config = dict(
    n_layer=11,
    d_model=448,
    n_head=7,
    n_kv_head=7,
    head_dim=64,
    d_mlp=2240,
    vocab_size=3709,
    activation='gelu',
    norm='layernorm',
    norm_place='pre',
    norm_eps=1e-06,
    positions='learned',
    qk_norm=False,
    attn_scale=0.125,
    bias='all',
    tie_embeddings=True,
    parallel_block=True,
    init='normal',
    init_std_qkv=0.012,
    init_std_o=0.0,
    init_std_up=0.012,
    init_std_down=0.0,
    optimizer='cautious_adamw',
    lr=0.000475,
    lr_mult_up=0.714,
    beta1=0.95,
    beta2=0.98,
    lr_head=0.00703,
    grad_clip=1.0,
    warmup_steps=424,
    schedule='wsd',
    decay_fraction=0.617,
    decay_shape='linear',
    final_lr_fraction=0.0,
    batch_tokens=65536,
    seq_len=512,
    doc_mask=True,
    train_tokens=411200000,
    steps=6275,
    dataset='wikipedia_en',
)
Each number is 500 + 50 x the weight over the matrix's rms, rounded and kept within 0 to 999. Layers, rows and columns count from 0. Numbers have three digits each.

# layer 3 MLP down (transposed), 2240x448, rms 0.00942, rows 243-349, columns 192-255
448484507490504449494498503610466404450509447499533646552581588536408417523498481485548561383441465404544442450484521547539515521459526396474487531540506536584548456492469487528524462579502536
540563494502511471562524577479504411506505427489512549528468386504546488565494486481501469498476561505502406585369412567568515530522532464513421528507503517553586527492411569599536479480539572
492544574552469607554490347484460562581527400329485442521545412453414454492506505562573494595369636466579527482501444380469500625501566400643452525561400479483330552456482561504486351466486517
460495464536504505506478413480509456493498456485541593513522473470500460487543474534485495519462513515449495501433530455496514511479515509463524566475493524473464520566487512537489544537464488
621500459458448623503443336396564545486479473403607392580531457512447500448431402561524399545611387450619575432525544416521501386537522502430534452564512530642475552408557528591556528518534534
583480485501524502465475457508515450541555540474508498510519441587515460525487523535470598506499585472558480424430518526577463455548484475550512560492456451495487497535529538523504471434517537
486536528446402455549633476524501470501590510572472497518544569480511430475473495472612634525527485545567503499568495498527413557548510483492520542397443532541517544493467586519406457449548457
461504532514456511495530481495450530528523475487544480562503508559464557465482450541536446512516445544393545541515484466526521498450447478494492461529482506508469479518485476529481447545437518
587461555498463694437356557365640537443259493665471639478388582542550434581496519371563505410381477560445546634494557473517648729419371513484379520364405491558535405517634417567431595513569542
487605402583431510473495509492594520507483529506416438564520493550452463470544575405481536469397433574468502572545436504435449525513488443562499441479505516471420462387539501528503398488410587
473398508523431559547507520467452389437485555544476521544501614504458522527539502532428517492559485470396497451451479373573568480567594405454526475465384590491567525523452558503446466436485503
555544500512538508485544502574518557556503527546504529488464507511529507458465540449527426541464503488476552437577477574417524501509435400468481460478499500560497488570498483543522482530494553
472526491446466534542481571483514523533541515465609559595530550559494521588443548537482374549568489540440470524476557404567506547425609403540499543465534477532527505519438557525466375536439591
571617561511472519463397529577529526559476507505516456460577455599527427516469535507514518565518463533548489540538495516470523474553480455435531468546505519377520521461503521509419497487461490
515580552466503523506584507518477485482508520504473427549460534521511519479453508433528413483507574553515501473519487586494578430465519521609563543486491521530494468465516527563534476520553513
483577509518480490509517484490524459515502469533505514497467509490486448498478518486503479486460488486471485526543470496514492511484475529486520486519526500483474451528521487516502495480535482
482512439481399611510482450548546559481474573521519545538512536580538594511551542457546490541523441526445525465465601527451441505501529561504467503552475503534414517544489566524579539419517608
499441562546502439472520511523510547474444467484468541488412486513453501474563475565556554520481515482453428527590497446500510496512429451519514489463531504464551479469534451457500541477533437
675530486565404684433661537578539559411375685478367437676620546513396537428467493364328495451337518618420419619404461672568553687720539485336390478483437564610470532616497554519570380442495432
432488482492416478527517472643513524513538548484438473504555644436453544458586521507541447559499519495523538608642490509612460474415573523451497480521493502480468545563523453434468481475584510
504431481510538431513439481483430488485502491495514620476600428615388453575487501428511435474558421514530602540578600545590469459472574514629566561457515489533570501500595453525474474426488435
508522501516516531547547446541499539508487432501506485505530498521465477510478460470488509479517479484474507525474529492456516472472519462501526466485516497507495480488531522506482515537525518
498544604469444530536576528480604461552536521565485422544515418487580461481515558580586542503454431492525498529563483548470476491365505474497460437548536510492388534504528514540502557554532606
651506376518459500446494474575517471538546470473514510532485479513462406504491474519433440503525501511523548531512497530535478494445514532498514526462473487437478482480490441516484449512497510
517550441488543495473444565448553488505583521555436474522560601458484551518541511561501476550417557576507510539467467557488450530461491490497513548519420499477518464469478514516482471440573505
361426592439622681547469545650475511537540485482485623402624540584522569465476634442461470340498338345593621463604708292380559489425523383513550578520568474373578418500521398516479477459561471
559484439457600419510456395449566487495474496446644571563494708495474579449403432478500581555560450426590650383451514446429489570518654484478370547550552490584599447611564521527535495521542624
536520501560469532516458537447538547492505547505493509451543618593465513391571508479458521438502515469488498561509559484528489507503540510578457454554486483512476418468478503480546480521417552
589479422505561512511485479523532589513520475521449509483487577513513463477544514506473504515536503460522501455504496510536509523454517428430488524480524546459508468545463483501537518498471505
508588432473417514541481436419574507496569559500468525494523587509542493503616533521545599517508549464629471613643410449384377664476494389403596458497531513472471487567483535490449491549463525
435596552511399482521553498535477600437548472466511543587556558465488521463528484529430513480439413468552612524519429509420597512405524448398560523487489453500448520480499512370498550520440466
483466519554486491577528488578520495523480525523526412524447699492459451520574522518598537611537514449522512498463446427433431478428486516554512472436542539534557424527446536444547441451543474
514507421557522547597530504485513516465538504500503485503492475524514564487526468523487493509496514479483541507513550517562463584519501432454536493457511505503489479488511462492543527555506566
539378488480487532475524490445492522529569460506482599437485453527417494466569458546457410524583482519596447508615542532597442520539444480605530544442471481538499532516554510444492489469442523
530513437503523517503557536511476554486501452484518485499518473507457517494485458522497495499514460472500467536492516497490512450497549495510534531511485463490504491512500480485533508546531439
508490554578427504519630650467475542470495597503496559354535656548400468521635548526527446496587473514587501368484541530422469570469586419501534314605430503506599416449451533511501469483560477
558651457613371533382439533501413456559407499537472417621487542577517568433409554398519417432543491497546515508600595559483444505449567525456470453455362512453504533479493597526573608474550509
578534474510495529432489495489507466491522522567436540535470615490486512477514600471494472471490529486457465571430455509583457539451581522508528477474488475546554476476522532527465466496493598
426513478509510522537485480500537531478470526524510486519485529505500529495531544529463473443532485501471467434486553488581521564450493530462514483446525501520557482539540507460579504517477487
582284456482313639475553529330498513516377470631418410531485504522558481660554668444521361439590661513430378447491458730434564506497380405414442473523382467615381318470542393607581668519656466
489544503492460563528504471536571482507521572500504500530501532526532491487577555549457492483527506509481484557543520432524500506475567490471461520480459495544503460531440499502516519490532576
547505435559458461542535532582435496502488536509454531403511397561540515446486477475632431476602484415575463464551440481465465546479508526469481502521510470424571576528511513569510448444603489
541535540480463472475492532515516490502511517505508519481514462452470481517447448460441555480507498508537476507580547521454503635479506451562479456514526531457468483507490480435608486546525487
406455440631563575449478473438558432495507491500553493417514582517580589543528531447411470416536531477523459551568487492496546479566516532474523477518559486527492463526444523512508411521405564
426454469521480531550567410513431553487530589568465455492508337410497631508416470459499511541520525490503520407495467493526508527499492565496553545489562391617540614533508493585466468404472426
418522434557560441512486521531556478556524526502553543504489547510533543425521540516538445457473474507439600445510527502513485494514547518479502530511466510542542467501550542512479561528514580
530564474518573440500431481513544574476410534466525495475469558628530456529429584366522572441568508502491484560537487480454504537557523605627474462553493509437531547528482373486552455497410463
518461432538477464373409517448519547461448391538473438486494583549438597512523559494466434349538556592577347473523451613418531496527462482601536493416514513522552358562477477564515485414598477
525471487469510498541394529508490481425453536474484508517521482464537606508495492513497454494470423472545531586430538522478502548575505495464545499542453504495416538472503435532493491573464495
448522530501513509475495452441559502550453537508501507490484519538534556482490476528514480467459510461509504546473405426484531568483396452516566504409523505476532615442571517473485563517524472
542500607459579472467462511516424385488572535458542409520524539493494465535428520478431591560520489458434447462477522642536566479551474456495532444624560548536482596592543460438529530515557479
539473421518533528479598438627512512523592441472561565538599604433460475398490530524557482594564457447563578494661614548544491464415523460498520480524453535531443519506637500399454525437649549
506456518555524526511486521525469577476472498500533533544482467489553452501496408468458501478447491505562473565485514522481499540556537494461538514480518497510499393465473464454534494496500461
481502500445487538480496489566480461507529526500530511543493613568472503570525532526489490548500515538445510444524525462502497528487551479493502583517520510575449488476511506485554523487475539
392489594421455527468463484457473450500556528492454525476528506553461494530549476460441519400526529441553512582476560471539480512532520500548510460555473525597466559478577554464594552530489568
401383577534448546535361476447467567465385448488564630585500497487543537567485486541512479477472450637371477631506569632561538595414509598489512605477502484601487530533566536553551488555544481
423474474491519447545544450437616508496544427531483542539596322577491379502499483334522613449577468449504433541420587531543531599580553465590542500409551514352577491429488504471488355476454524
518476548486533536518475521480559497439566513501574500534484491459537502472545519538440486501469516538489462510472546517589505500477478459422549525471489474469503476501533400536558450521502505
357494650479493514480572486672466503472403553585483623582474509478569480533481509510522558513587450506506554565488435503485558399529562560569491387502481501488530469443497559493488415535491405
488471553522512575503460465453582511435492593450418430467496614492551485514494581385470483578534471445435455503619404523413591539498412662522600480518561498620405613484504429530399575355546473
515468492516557467531472541540455466473466504528519554505471452600476457419537530539498504523545480591450468583493524512605476524528518509493433431480454511483529541458526442496507418494511518
537412530638478522488559387448507617545582397464384485596462468545348456443522414467415450531458451516623471552567404516371442582401498407625482436519454482519601357357544536609568383574354576
581464569520489471448541475531444560566566560464523521506501458519470561487586601381555439583545401543456462438582540472482481456413564540516590598487554526543565574491529544565430504434469521
487495503494483503488487504501489480515496496510488501490493477533538494483508505480513466511480493470507524499485500539529502525506512510495498478494511494525503481483498484504499505502531482
531545490483541533544529436554482497484547471536504543596494556544493449480574579476452498469558442512528484440532457471626529460473594516542423547555389486492504456469483530441526509435463532
493463476554526510492425567573538505464506550541571566565486562572462593510505383463379446417530586426463508396426508526461571506491590662470526494449508518451486496465512577517580498461524630
480544515528466513512563553649482578420400491526580527427478522522562480587433595441545539415538422513558498455564484507412468476394481565482474559440514474396560523473470545394622437601500494
549587542528473560571511507542580461472528523554570463513537434536559451570488519590544471492460531572590581435559450460508502487478447537591482459472531471489515498409535481496434454442486550
460494520524512470527504476461515517513500448524488452544502571416490490484538494522465538449540487517510469534487542499491465509478507554553466482488479510475517509528481465486516535444518446
575363403433500580493523586562468388439409547624475380557459377591337524508548437620248590540466537526383610483321500571535408707511569455518384625459418508542394347481488522570299599611402479
429551498516542519535515514481531521495490524496430506513527576514464512481488504499448429514502503510528483483575490539471515477525497486521497489491495456558479503520511486509483478460464518
495597555519483530513515500433486433534462494490560514570475458487464541461481529509482419536442452534551573541418431467468577505415524464482491548547513466503512484533534514484571456523494501
381483547488495545523481473477506527487494530512487501587487549471544502543479494507511514481528534509509530564485528508488492483497509499473449513517492556463473525515495502478501452461491512
454582513475458512538338516417453422497527506502556462598485589367523454493496587529463587440468447543342540464524572457565484485553469472376458482544598539510467522500474523515557586475538456
414523620466505523517465516455453548451517493574443489525523638462551452487486459517523511478538515499524539581490566356550505501518454533536479502511495490499513522520553491448483539510419521
586508449465458496500470496523447488489451546467469472590538404585555446470410518489500508497486446492543468521521468499512499473526506512442491503526481495556503499498477485590456495541514478
500469499508449512491524527515507493489479477477515478540552528543470503566505399530524490516498455483474486501480477517438479510513490498469472537512518494527514525486485504419512511532437508
479517475435446489463490453533539520501547476465436559533498476525489451475558479614512500528396543512518440526490439491547422512535461460482550529516475526573482502484526458527451521480519458
615533456481443481494399507534547529496504526475495423585518464488477514502474581519524561542507461548508510473540518463437544586499525475469550545487510486527443458528493473514529563497533572
487535498528484499506491552468506494514522461480507485521471482505498391452514476565525558378470474463483539523581504420496478458512503521500506442575528464446521432525460523475504506510585499
537480601568557585480514475330480418451562458526504442460554463430502528512534553460496512466462636506502571573505533570546515488486451552485493519507595511513499572532494509460470453498575463
553546575530582524510528493537560521544495487500493531508428567523540490555450516529447439491476588569505531518477428532397532503538467512491526483521510479516466516460491511504541500513520531
511428567430485573478503485495643469427472533467610454524415530585600495490492644418456565538465530541502447555615576415473458520508583473467565548510641461523484517580417491564515470518511427
566538435578384510493548495533555537575388449584461515433503561584490487594438456456500497442530511506516451498532565504541447491457549463477511497430529485537504451500467424449446513585456506
518528455565527541567458457589457571486488496529529489448495496490509494514518594483551521540475514518460474477576481533504483494503550593465493532475551524554540445512491512458549460464491486
484429513505579494475519506598483461547505497448500499548573318515440542459512448534562543487440503461537472475454471466492512490506517424535488552523455498519590474550502536475489489495548453
520552446461522500516440501523526519476561652473446461504514520455569460566566506586389401600516473582506491566592555472527544511581560453464367498570550523539500464568489530495533491455415497
557547495422477493430542482607401512491424623435618553543551494481394562550414591520530433496546504505557591439496497440438620632472503499569484469492501551415455474463482437513615451432506498
595486403516485468692437503677308482507499595557487525439588285556452386400635375525478463659546446515564460728499512454674361351512416491521659676438541494439550646536506555518456461371428436
508583528462440575494553469427518486520530490463444510518551467527499365563291359570529500439516519511514478529519475508491504504499360422505486413473443541417505578540480493559470474459459532
377531566339600555434445454572441527367441535548483535604304538586466565442583571692490586537495613479521349599560626477479455436511536367581311493454423466521577677483489440452463510395570551
453542504572475466544564569486542605464457497539440550524483480495593581477494526521660576509556519586478547497457558566467560530488390465482503477495520566486518408502544482464582530469519495
590625467463540505497527515558546602545465501410648592406528461544535525491456709401377381321462494482620396467586459441407474403438512475461435491559474480437484598495538570498619555603517379
432447467503538487534420514464466534493490526497536450540477454488433505559542509504506534436530474509552508608510556546515594519489495511520499471484524483493515430512447452403523423512507510
428477495532496492532496528486523520484531473538543502516474553491502419535442571468584610507619500486597472476506568434541475500480573526509535452500480486537504502543536509441559486443483504
519528535678552492576465535507446512437480520518472591399471454660605577560429609368532495516420590539492366548395538469498464561484440603452584513460497479486569478500535465521644512532490504
419496551525480492510542502490522508491445487504510442462480567513508505531496543530535495513519529488523483606468509535500489441454498461514516479513470491465489489498470491447511537468536496
549530451304486604498491417530570433537496491464478464528515415618580671460520600405487525600448573435418461542482523533487499460570509463415552521581590494542405482638400505458356562408510469
395442503464577457536533561551424501451500566483596536439453542437609463401512418447436458441610560458558470555545475468452552465500501404495494501587527532491553513486416507373517487486424428
530475612603569442489458505503564568515532465536485584464470462438449468414445610533503425499382519556515482502498408579564517460535478483575435476464490538553557510500537466533566439493597468
474601564464562496516543481597589534513501478531503487534520484509518481496461520526495515398506451570574549446533461516465492497521525522526443438458525496538513477476567521497489532525523514
592442497607421509504635424601548553401305480453456575490461534588633524441506456471403512537519576574527455475510477497472574466479401567466520433594497497465399410481471532520550439521447516
531441581450379542323536467546426408636489498458516632572543366540395574601582407653467401526478605435578600471387513533444551498562460475609508430480528476556489370493463442476521356522269515
441481530526484487480515469501505509481493499486509515505486485526480515472521480478544499508506464492510492508533514445498511475516487489502464484509507513493513502497489501481513525522493511
504493619422470547622397444518454516501471453546516468616580520482515402501490610374482533452567442461463400504455621494484527436588571498669536540430499471564470430520523502562500568484545543
558390463488447508528424452516532473450491467507432493454487601459512513450578507466456445479463463496571606572561480470542497444493529528518545439443528514515517523443462536389491529475451535
558410496474534472450502467507493519476519471522505580486524409490536476487540491516505472501501474514491524484430533494453561472557478511462535497483448462535432487532482523586492526533454478
# layer 3 MLP up, 2240x448, rms 0.0138, rows 244-350, columns 192-255
499514545582460440487476571603503550461366541560358391557523527498461509525478384515621608521485478500587584517454570513502479539449439524456494385475455513447490540482583542514555542598404325
512448485451539361363484602476423456507447617615456433489448511475609475518493420529341559580633503563417396493393585504537544472542544534526501546397497514463491628541435484429491639441495398
497529443476460520480541539507520556477500528529481409527520470492487505462476520520520468494505475413570486498561505534523483496527435521502454477460498513505510534483530558486528469479488538
417623485357431514498528420536413459426483539405418361473517575520435406498529504528695519585426522472613516480499532615512483459494548442518425450393538545569503543447518651567583417467546453
494533491610559500475457496498425425484417515523497498539440507526462545459475480457510492531515510452367468540412584451520474540535510415525493498521561491542472567533523475537449397485492429
477505546602507445507486521595546521489444414407436536536421540489445454443546515455474410346459515511491479465477518483555534464518429479598451436510505484497531505455457559520580464475512559
531540512464539438476497494510487488485507478525463481480504455483533430477460524497459518475490490463587457491478500511466469466522521538519546520479478506522542522476531527479510579517539486
518468512372479427515544424647410391538431415433519489538390510564504605417485354615549561599559520412480327549401495534492515414646540535563471483597441547463484619562476550508435397510508511
480539466456546506505500554432342518494464520474462483492469546477509545439486359494522408447501525486562389482491512513588472441335530571457476496472386549550538507532590554495444528631555459
461497508466531414466444559630470583469472404531414473482491453471425499535447505533590430501464523522569373520487535634517432432434521596620430462585436503480517474491593473466554558564502460
492441532566561503495556461561529501454514457498482491408557520481558513412506466476479503480561535455485454545443459488493468627515467615485395523512569511478498549459423494501450479540528528
490468521540444526486651408472615580421672538545501458453518530482497413522463474517516544473704443615677477528510513484532387499452497537554409491495434497517617555423444492531481610453553467
499464469521484509467530502473484423582441518420476475473503533493495487541495503537552465564510517459559519499550531473524619525507492483561410505470511524548511538464484540466574486500535577
515469482527507462436441530486525520519580456555502567449547545507490553507513537551478539452490465392587468462508534467482456567588445544482560453534454501476561521533515433493484469508510509
552422450511491527461495498486494523491483507480526494491531528526475570528489559490478504520527492499497476501456520544493501503480549488465479497469484518471525557497459508529516490502456521
496558504511488471564548465572379482535511481542537460409556512452514462488474437640495515539518525498592535526416497424490588540535439486555456487482530502551568492503477499500551499586552385
493538442461502549555493475505470510508562566467502526515555495540495519529489536485494478464484488457520504514458490597509486511479543569501499530549457510547490505525444545493522469576479529
480540524441511367467607585503483579557625406547499560412435539511323508365536484622584628581661513537725533505450551446486364493424347461592410461436534476489609617506431490434601407511531382
519536495513488524464580451370504451539431486437595491483480473509485510501501447599496482535580495495519583505457554534486484484524471557547464524468488495518447462477516582529547523464498461
510552447360483606523470527414495435487506431440461475496509522476555551476530502460545422445567553563492504498537510460499521516523490504440397481544496508546414522465552594430566565529589539
467466510470494462454448530475485478490515514491482527495487474516560495476456500510469491489507514536518473474512473525516491539556476573499517474516530488457514509461486484511497499453506477
544443473516545490423469434376460484545438537382517488590473478461472499495471427525503616569429579488364508528352579568498527525650361454365420565455468501537523442471366512511480529513558422
515485571522463536515507504433506462474494498581520497481471512505504538550530533482510481468510564558470485492442510418465478459555458414476513534523510493542494482525505540472494552495533478
546530500486431481531517429414458563432457422489542569484504559505511426524503551419483586407466507418552536486605529533529370554508496550511486526533566505546534462561499429448496495605455472
489577476372387499531491364442551451541460556476459379516396483428672509486504362533649438575484603411574492528387499668484420502606523498533570542565451505438386582510466528607515517485468461
487409456542475479535540535517464450473536469554466508549517487496542520530517369551468463586441528629445445529481540480546553457456412352627542498468412520476467478421539558493431483440457447
568489464442541542509562483494431477491384488455504523536545508521521507478483510504467560501490492499495512510506442554502437453488508500459516546427474487547485538536514535557498587462562371
504461536500470546468552498501468485482486570488507494526470510490512522490467477514482485507500503486491498490473503525442482494544458537513487511519498445503486514516524535510491497490508450
493548489433365601400541592530501445573485505507410512519470481494498422462436616616500536631552526580488497555587492524533435441561513497502555470500441500467542701522507461471454503569473428
510473446467474573492431506539509384610435570569506484471532538532488502520499520447575536383530536546474427451475522599473549441502531577546527465470345483479459417572553524551491508556504480
536520505511472520497525495483446449627504582490453555502478448463541636399519587512461549364407515457518466568545505451529497488544517346519530585583502469483468571429391483541542431563528571
435506506496465447451491478528530557524479548552471516415470483494548484512536536480473556491562515504503466537495458483505553477532496478450496489514557502502568494449480563522467490508460495
536561437548487463546486508509487483518527554526548465596462494482513488467480484420524575443414517508427524500497489480523457502420506529450507475569495544427487450437457479474479460519518496
508457579506491478519424475503546480462507531499519491456491491500475508488498515454507525437482553533497527498515526514504509517512448470499520479451509494483513501476484512544522501511486538
454410430497499551500632500512408526547500434523500551532509465501444489435536496481512527455433423465555464519517522479500509424424561576515468572525475492349385511581476517495551512588441503
488501564320422594446485443463502534521477474508539541464517513505555490538546557543507542549573520480455531509470525521550423485578614539522434502601555475537590426540518516435398481469421571
498503512514443476519558494523479568472443500485534534516502493531548464472527361562476495495522457499531545504530537496489490431575392503465484469558525540460562518497498503466461468510544477
511463512485493485457566497494464512489526463453494513489530510485535452512464445458544554530490499455545547509507468490479482429556524486530499491534472523539478491482484512503457494469539480
505462546483524427438659493615394477522323537506550480450557532484614630397526440551460520512599508399481498531538577482492424508592411514531544526647629481490469564518374585515437452507475487
468431485445524447500559537474473555487516446512513518506472455467476525489544436501540510530472474554498473483450446558499479460509450492504547525523524519527497558547516558494481499425500451
520492527393390573523570534506536528510579482535603549493560484530540542560547603480429559465483505497486503541442462406529464467538566499419545562579587478534468551571496442468509454480455570
581401449531443504468568515455493511472589430477440488492467514498432553443549638571547548599543516454507523499469580454511475441503457439443501514402490455610483491496510486415463515449528488
500435446503514512551603548537416537538436509567536530479515537485452510485517481458564505496511447559391575514487542535519452497467476402469461472433453506491484561549514425559546551498598472
498539498405489554576548492616509506516525530601469497524539584441591390490498504427508457499501513549424504556550538599590503434479486530489505556512549468561447583500536489460454437540497510
495513447470430528489606488472418572537578581499495486450498497512499497501532416575423515500498490516533403500449501502520500517465486456558499509479492460493549495458468521480547450529442497
499478452539491574514470486614409601347516428523498477485519513489516547501520404446482432537583473518662528528524586421490458375428455424480504575440513498546529491510470593543564437539557544
444508557398511593550511530620441480412581568476492539473471525512571441523546542516474560627487471491495629496548482426478416484589504517477516467501475516567574609409510521443442443480404494
497543419481502470485514507515495496512492476554453446524415489490473460516523393586539588556533569503502473484496520391520563477458431521483475561446511505503518481518560509502531555432520491
509469473469505508474542531582431475476448471480472478523433490499496510452519472598524477460517514482480433509523503580470525501506459512443488479492536510416571568624484527512536471493575500
507600459469494580503431446543471521525497578498430397567560517442611675497463493389555364412528489503438416495543555506448571489458535586578576417484473512511574505543477400576507472535513495
489581557531419584504468518474475540567577467374453523546498482446498477503527338538441528420473531431444491520497586531511523438400516598512499529515570503417360504429480544545428449521548469
554572472455461508494569541473572543477563455518423442475511502542441550509484548530505542507493512501502469490492510507484505412470474507458491465449479502477548573487498480525451519535496546
480471522514512410515489513497506575473498465482481450485491481487523498444504471488474475494509468484506441506508501534527501480463486509567501440526508483489505502503507509558508525510488433
505504517516475586565487416530421543464478491542410374426496488490568582446472541500561538514549453408505510476529512535518436504513438540500513464339504487445456418484548451526587426513544442
491554590546401525362417464599580594432461600524480453405513544481501338536486470373550475530622464481661544562738640497526358526385401532371578407447613518585524506445491487457502510444624364
519509514487378606543428561513456455443545500481491447487574455455583513487515562660560480589507596496447497480448511501524495449543429477377532456576492469534537600622490426422520537579583539
516460458448422445495517499519496518573469522500468487522485496486457502487505502475523528522499500467521510513542504457476493491495480459517443489572559514539452485495457627545474579460492502
490538575487427518462499450567555590523468525502483501377489595482585300366513343457470507482546504493433478529412546451468404596444599462429517442505495511507533490423526436472488465467494508
475485477478448513465475547450502456576502474536441549538553521509469575532479476520554583609567573520421521543451591481483416537506514407535416429442528517500536655572451512439590538517470460
489504473482548540595543514438524463507463469543462402471512471473552470571473467556533513523480454506462393469478543441505483466416443495468529573548531509499432572531416595520440586473515466
480572503498490534568497535500467519513432452500347397492477514470470438467515459475516612432529549450601434550488507475503494441514462423405445502499610548560453569493522377532451471431584419
481656472419492531435478572416613574590472556467558505494448533479560499517528571521515521488401513440504509582463571489482451516506413485499514467580502506597496621457481562487569498510534560
535514487469515508484530509509503535496497482509521514492521504477454510488513491520494528493530505505509485536527512470490521507495482500488503515510501498460492535512518500529488492481462511
539491485525398414551447451532587464508508432510549473568515496526434482553443564542554586639552573555355492485490500475476557488427412509532612413498473500488532529510419524562412452519540370
511569549424445590516507484527379512604446424522471495517516507432483395472512541458528593678464487437568510515568604492444464473454421413550449496524421536577589518510558404469589445544495426
613370441492410529441475479433557492462519526518463518516476493504546572515511459535497480579484570513514476492451471407492595478514602448463505477500525483537488522493468455560455610493505552
507435505547503498499422616375538370497449394506537505420424507475543399470463513435467523644530456479459533556529531543493463430493448522344346550485467488518581625493457421509564569559519426
485478479527476504453500557495501507493534552489547505497480515537482506515490495507560449522463539536515565462485494546484519541494500474470490530479538506540445455495475503494493510505507538
540415460550486516535497478379450465428465619559468378525497507483383553513505535653536596397500577490410195418374578521490486551545505346648415471537529519549560591461405533518551529406481420
531506494468462491495494500497470469514471447518560511488474471488478524481493480487525574476508491521483517500471518465504459531447502512483487533501541504458485525514475500547539526537531498
511460485389521519525414517552504519500511558513452482437518479518555542519498442392465494435561562475556524523565478581476540508507510575567420420513462509489471483531491506495445516529396541
519485462488525462515530508520543508493515473473480494480512513500494513440520511539561514541494488481491457520464493522472528498509513575532540482461511486512511474486459480463550523504510484
496432545529491387498620461536561528526415387493545487422535508465590475576516517508571445512550567589602480540434496582459461507501458504581448412481416451486510452468503603479537583526466568
513488435499507478541489526559477459487493512469560508461464483529501500517500495521480508546481501504539445515499463594528468501440550553472505473489505505436483502463451485503539501486532438
543519483519528565500550419471539469527514426498550476504556519501505490481475477523465490541474491571392481476493470485479496452462453413548556512443503498485493533532416562469472482511502529
472547500487552479500509435505466483506519464525468537542508496450538485441487517491461528507519530524479498492521499522520497550530471505544533445490458501501514468515508493567441482518591515
509568502541503471491514501549440449515440532563606470452506472499527518491475580386472519476569476482468517548463545477498649514539502462530489472515515474416505508487449482503587478482513497
536495501531494469496524494498468497555528501539423424433522513472510421560480546558523479602463492549546516531549437416509534505548493381485506506479439492461472596543575461435349507452435613
454476555442510461504499433550453491495482494469469458523578491459533574567439536425489434543489533572491469534434494521494499506514503459500452512479491522498523515519508454477560538536492514
469565469370401580426603447520577542502592327526498401493639559472509446571549609541494507389539441477465467476672594503524413464422527481399596520500497481526547432446473479478592448464517461
500473474532495516449513472514488462473447454507497475513559505510523486480455462540504507497474494431469438541511525467488462558558509497489494490426480498543504495550484499545469510589483483
467518499452484436489557534576466447575429544538448581540506490489495572484508561566695498435471525383485571550475537571485529478600512442530513414694479513472491588500518433449504545399536485
513416436509476555454502466466449501473514497482502415527529521500521639454523453501480489495601503402520567486520492426480511459620465616472524579418535501457538562495442494512545494621486531
502420475509482494473607499404538463520531458503518471500480499513501514581471429459510475525491450454510510507426515534510536509504480474525520521529473467518424485526468501507475500564545502
476510495523453470468367572424461506473467521577477458486420520511493448574510374554440497599597538463503494522553548570510381497447511567464509406573559462523423539503493477448536467503488499
535440531482500567437589462538450572528484394488520570456475544525451563537474440444648590515494495429452501478494529522487395489531410521467618472422398490485484550510476503518433539569588471
455631471383453460288540417475486519543583464560459551486436537420589488591510417644324471565499481507455365531591521503497571435557529457407392527623476507458591584566477576398558572470461397
504484476499478474436582481562438511473471442502318498480553600448440461461586357420543530369524438526523422554495654687514564515489331435333418490467452466648532583449492484463445597481467375
495619527502442483427518404612552559482504358425576585417510481471582424486571557549586471409624444557438585533636496478560417538424359555557487490403443510496556487388530476496499508518487494
483393611496489453597457626713470544416514598562339494484465576548535481439468528404727591423591446500636537476470616492588504522458368466574542393616457492504547657452389476457549425455477355
503529578401490555492512419582456424510503515437463535452535500503438428465539519462405552572594477437515392476481430440470448470486611425528519591497474480437515555461546530461459448440489485
471472408441445411490607521504448385511444576681337490544511463519590519503480450473438530481498588530468496463365518407511409395580600434463491494450409516349465506436444508474424668400501567
498552498460516539474523465543530458527506470540513515479503523518571511477477400498511524583519508471444516482503451478482446469495514492467487588488506520530435524491542543485459540473540478
587526454479442521483506466490490495474471504496515485583495471514589570510464391537529443554488507486465562484529500543526416465465485436441559500521503515473454482453465495514469475533611515
442558440411423669512493482472474414583494602449435504520527525499583573520485506595522513490575570532490401481488570559519464556525499503480404606486475528470454620557413567547478426540456462
473518468524537511482450477464515493497519469535503521500518554504439460470501470469519532439451454486532478476437504461481492519464517523508507520475463512467503485457462478521534474516529482
551501488529548390580482551538446459453517518557517547493528536460435555517502384621514588497610500484490523479447523434506501557462426482428472531443468465573473529434484535501610478460497445
506487471544460534447501477475414458521482492472447550499616528465449622502479553554505571529406442466514491463430552476519364488468422514523523542463422525412487465468506393544529572463508546
518497438485516458397588490467515498521529451545476557471470458553546484477500514387537583521533429483515555511512572468484517444454552434470444428479455444440428523505520485461543496457444502
505455540581497528485497460471454507507508431417408472447578528496488490443507535525560491589521491466393538488473462508508502491416507574477494480474405517471489615427574527512507513478595362
520490491388491478394441570473410494538481534538583475521580524506354479447487562581458522452432464532604445468384537534505455511533544414598558503398433503473564574532449449531454478447397464
477467503514576455399424458581354466452475617547362579490508516511494458397490466525494621531628479508422425524397567421487482417492482445441496456517509525553518613521540467440501519491472513
544554441462524520509509532506480485515508505491484497542502511506507511519491520511503503475502523530525546476476478552491505528471497512529518502470490481506505501508488507493515454493460494
524608561477507495489529489528474570542434464557505527487465471463455355470460499634491424622501466523549542533652483358491561419536475497447436474594601480395515586430490528500485499491536593
503543499487492514442565536482502490510491514518559538533474528500495535475543418526518488523518514547487512523495543501501506553493437480449434478588517506496490530498498513534561453498599457
493531486536468488513531528552506496531527567466488429508452464518465470492507522487520537527484541448458458477547523506528470468513537512533518498469566493419572542479513493503525471462561518
487486439491477466406518376363632508435514550537425410454471469441561403556504621444455651483514552509412512555443481546493385599514466446447465565574450479541487406459410474543453540468459599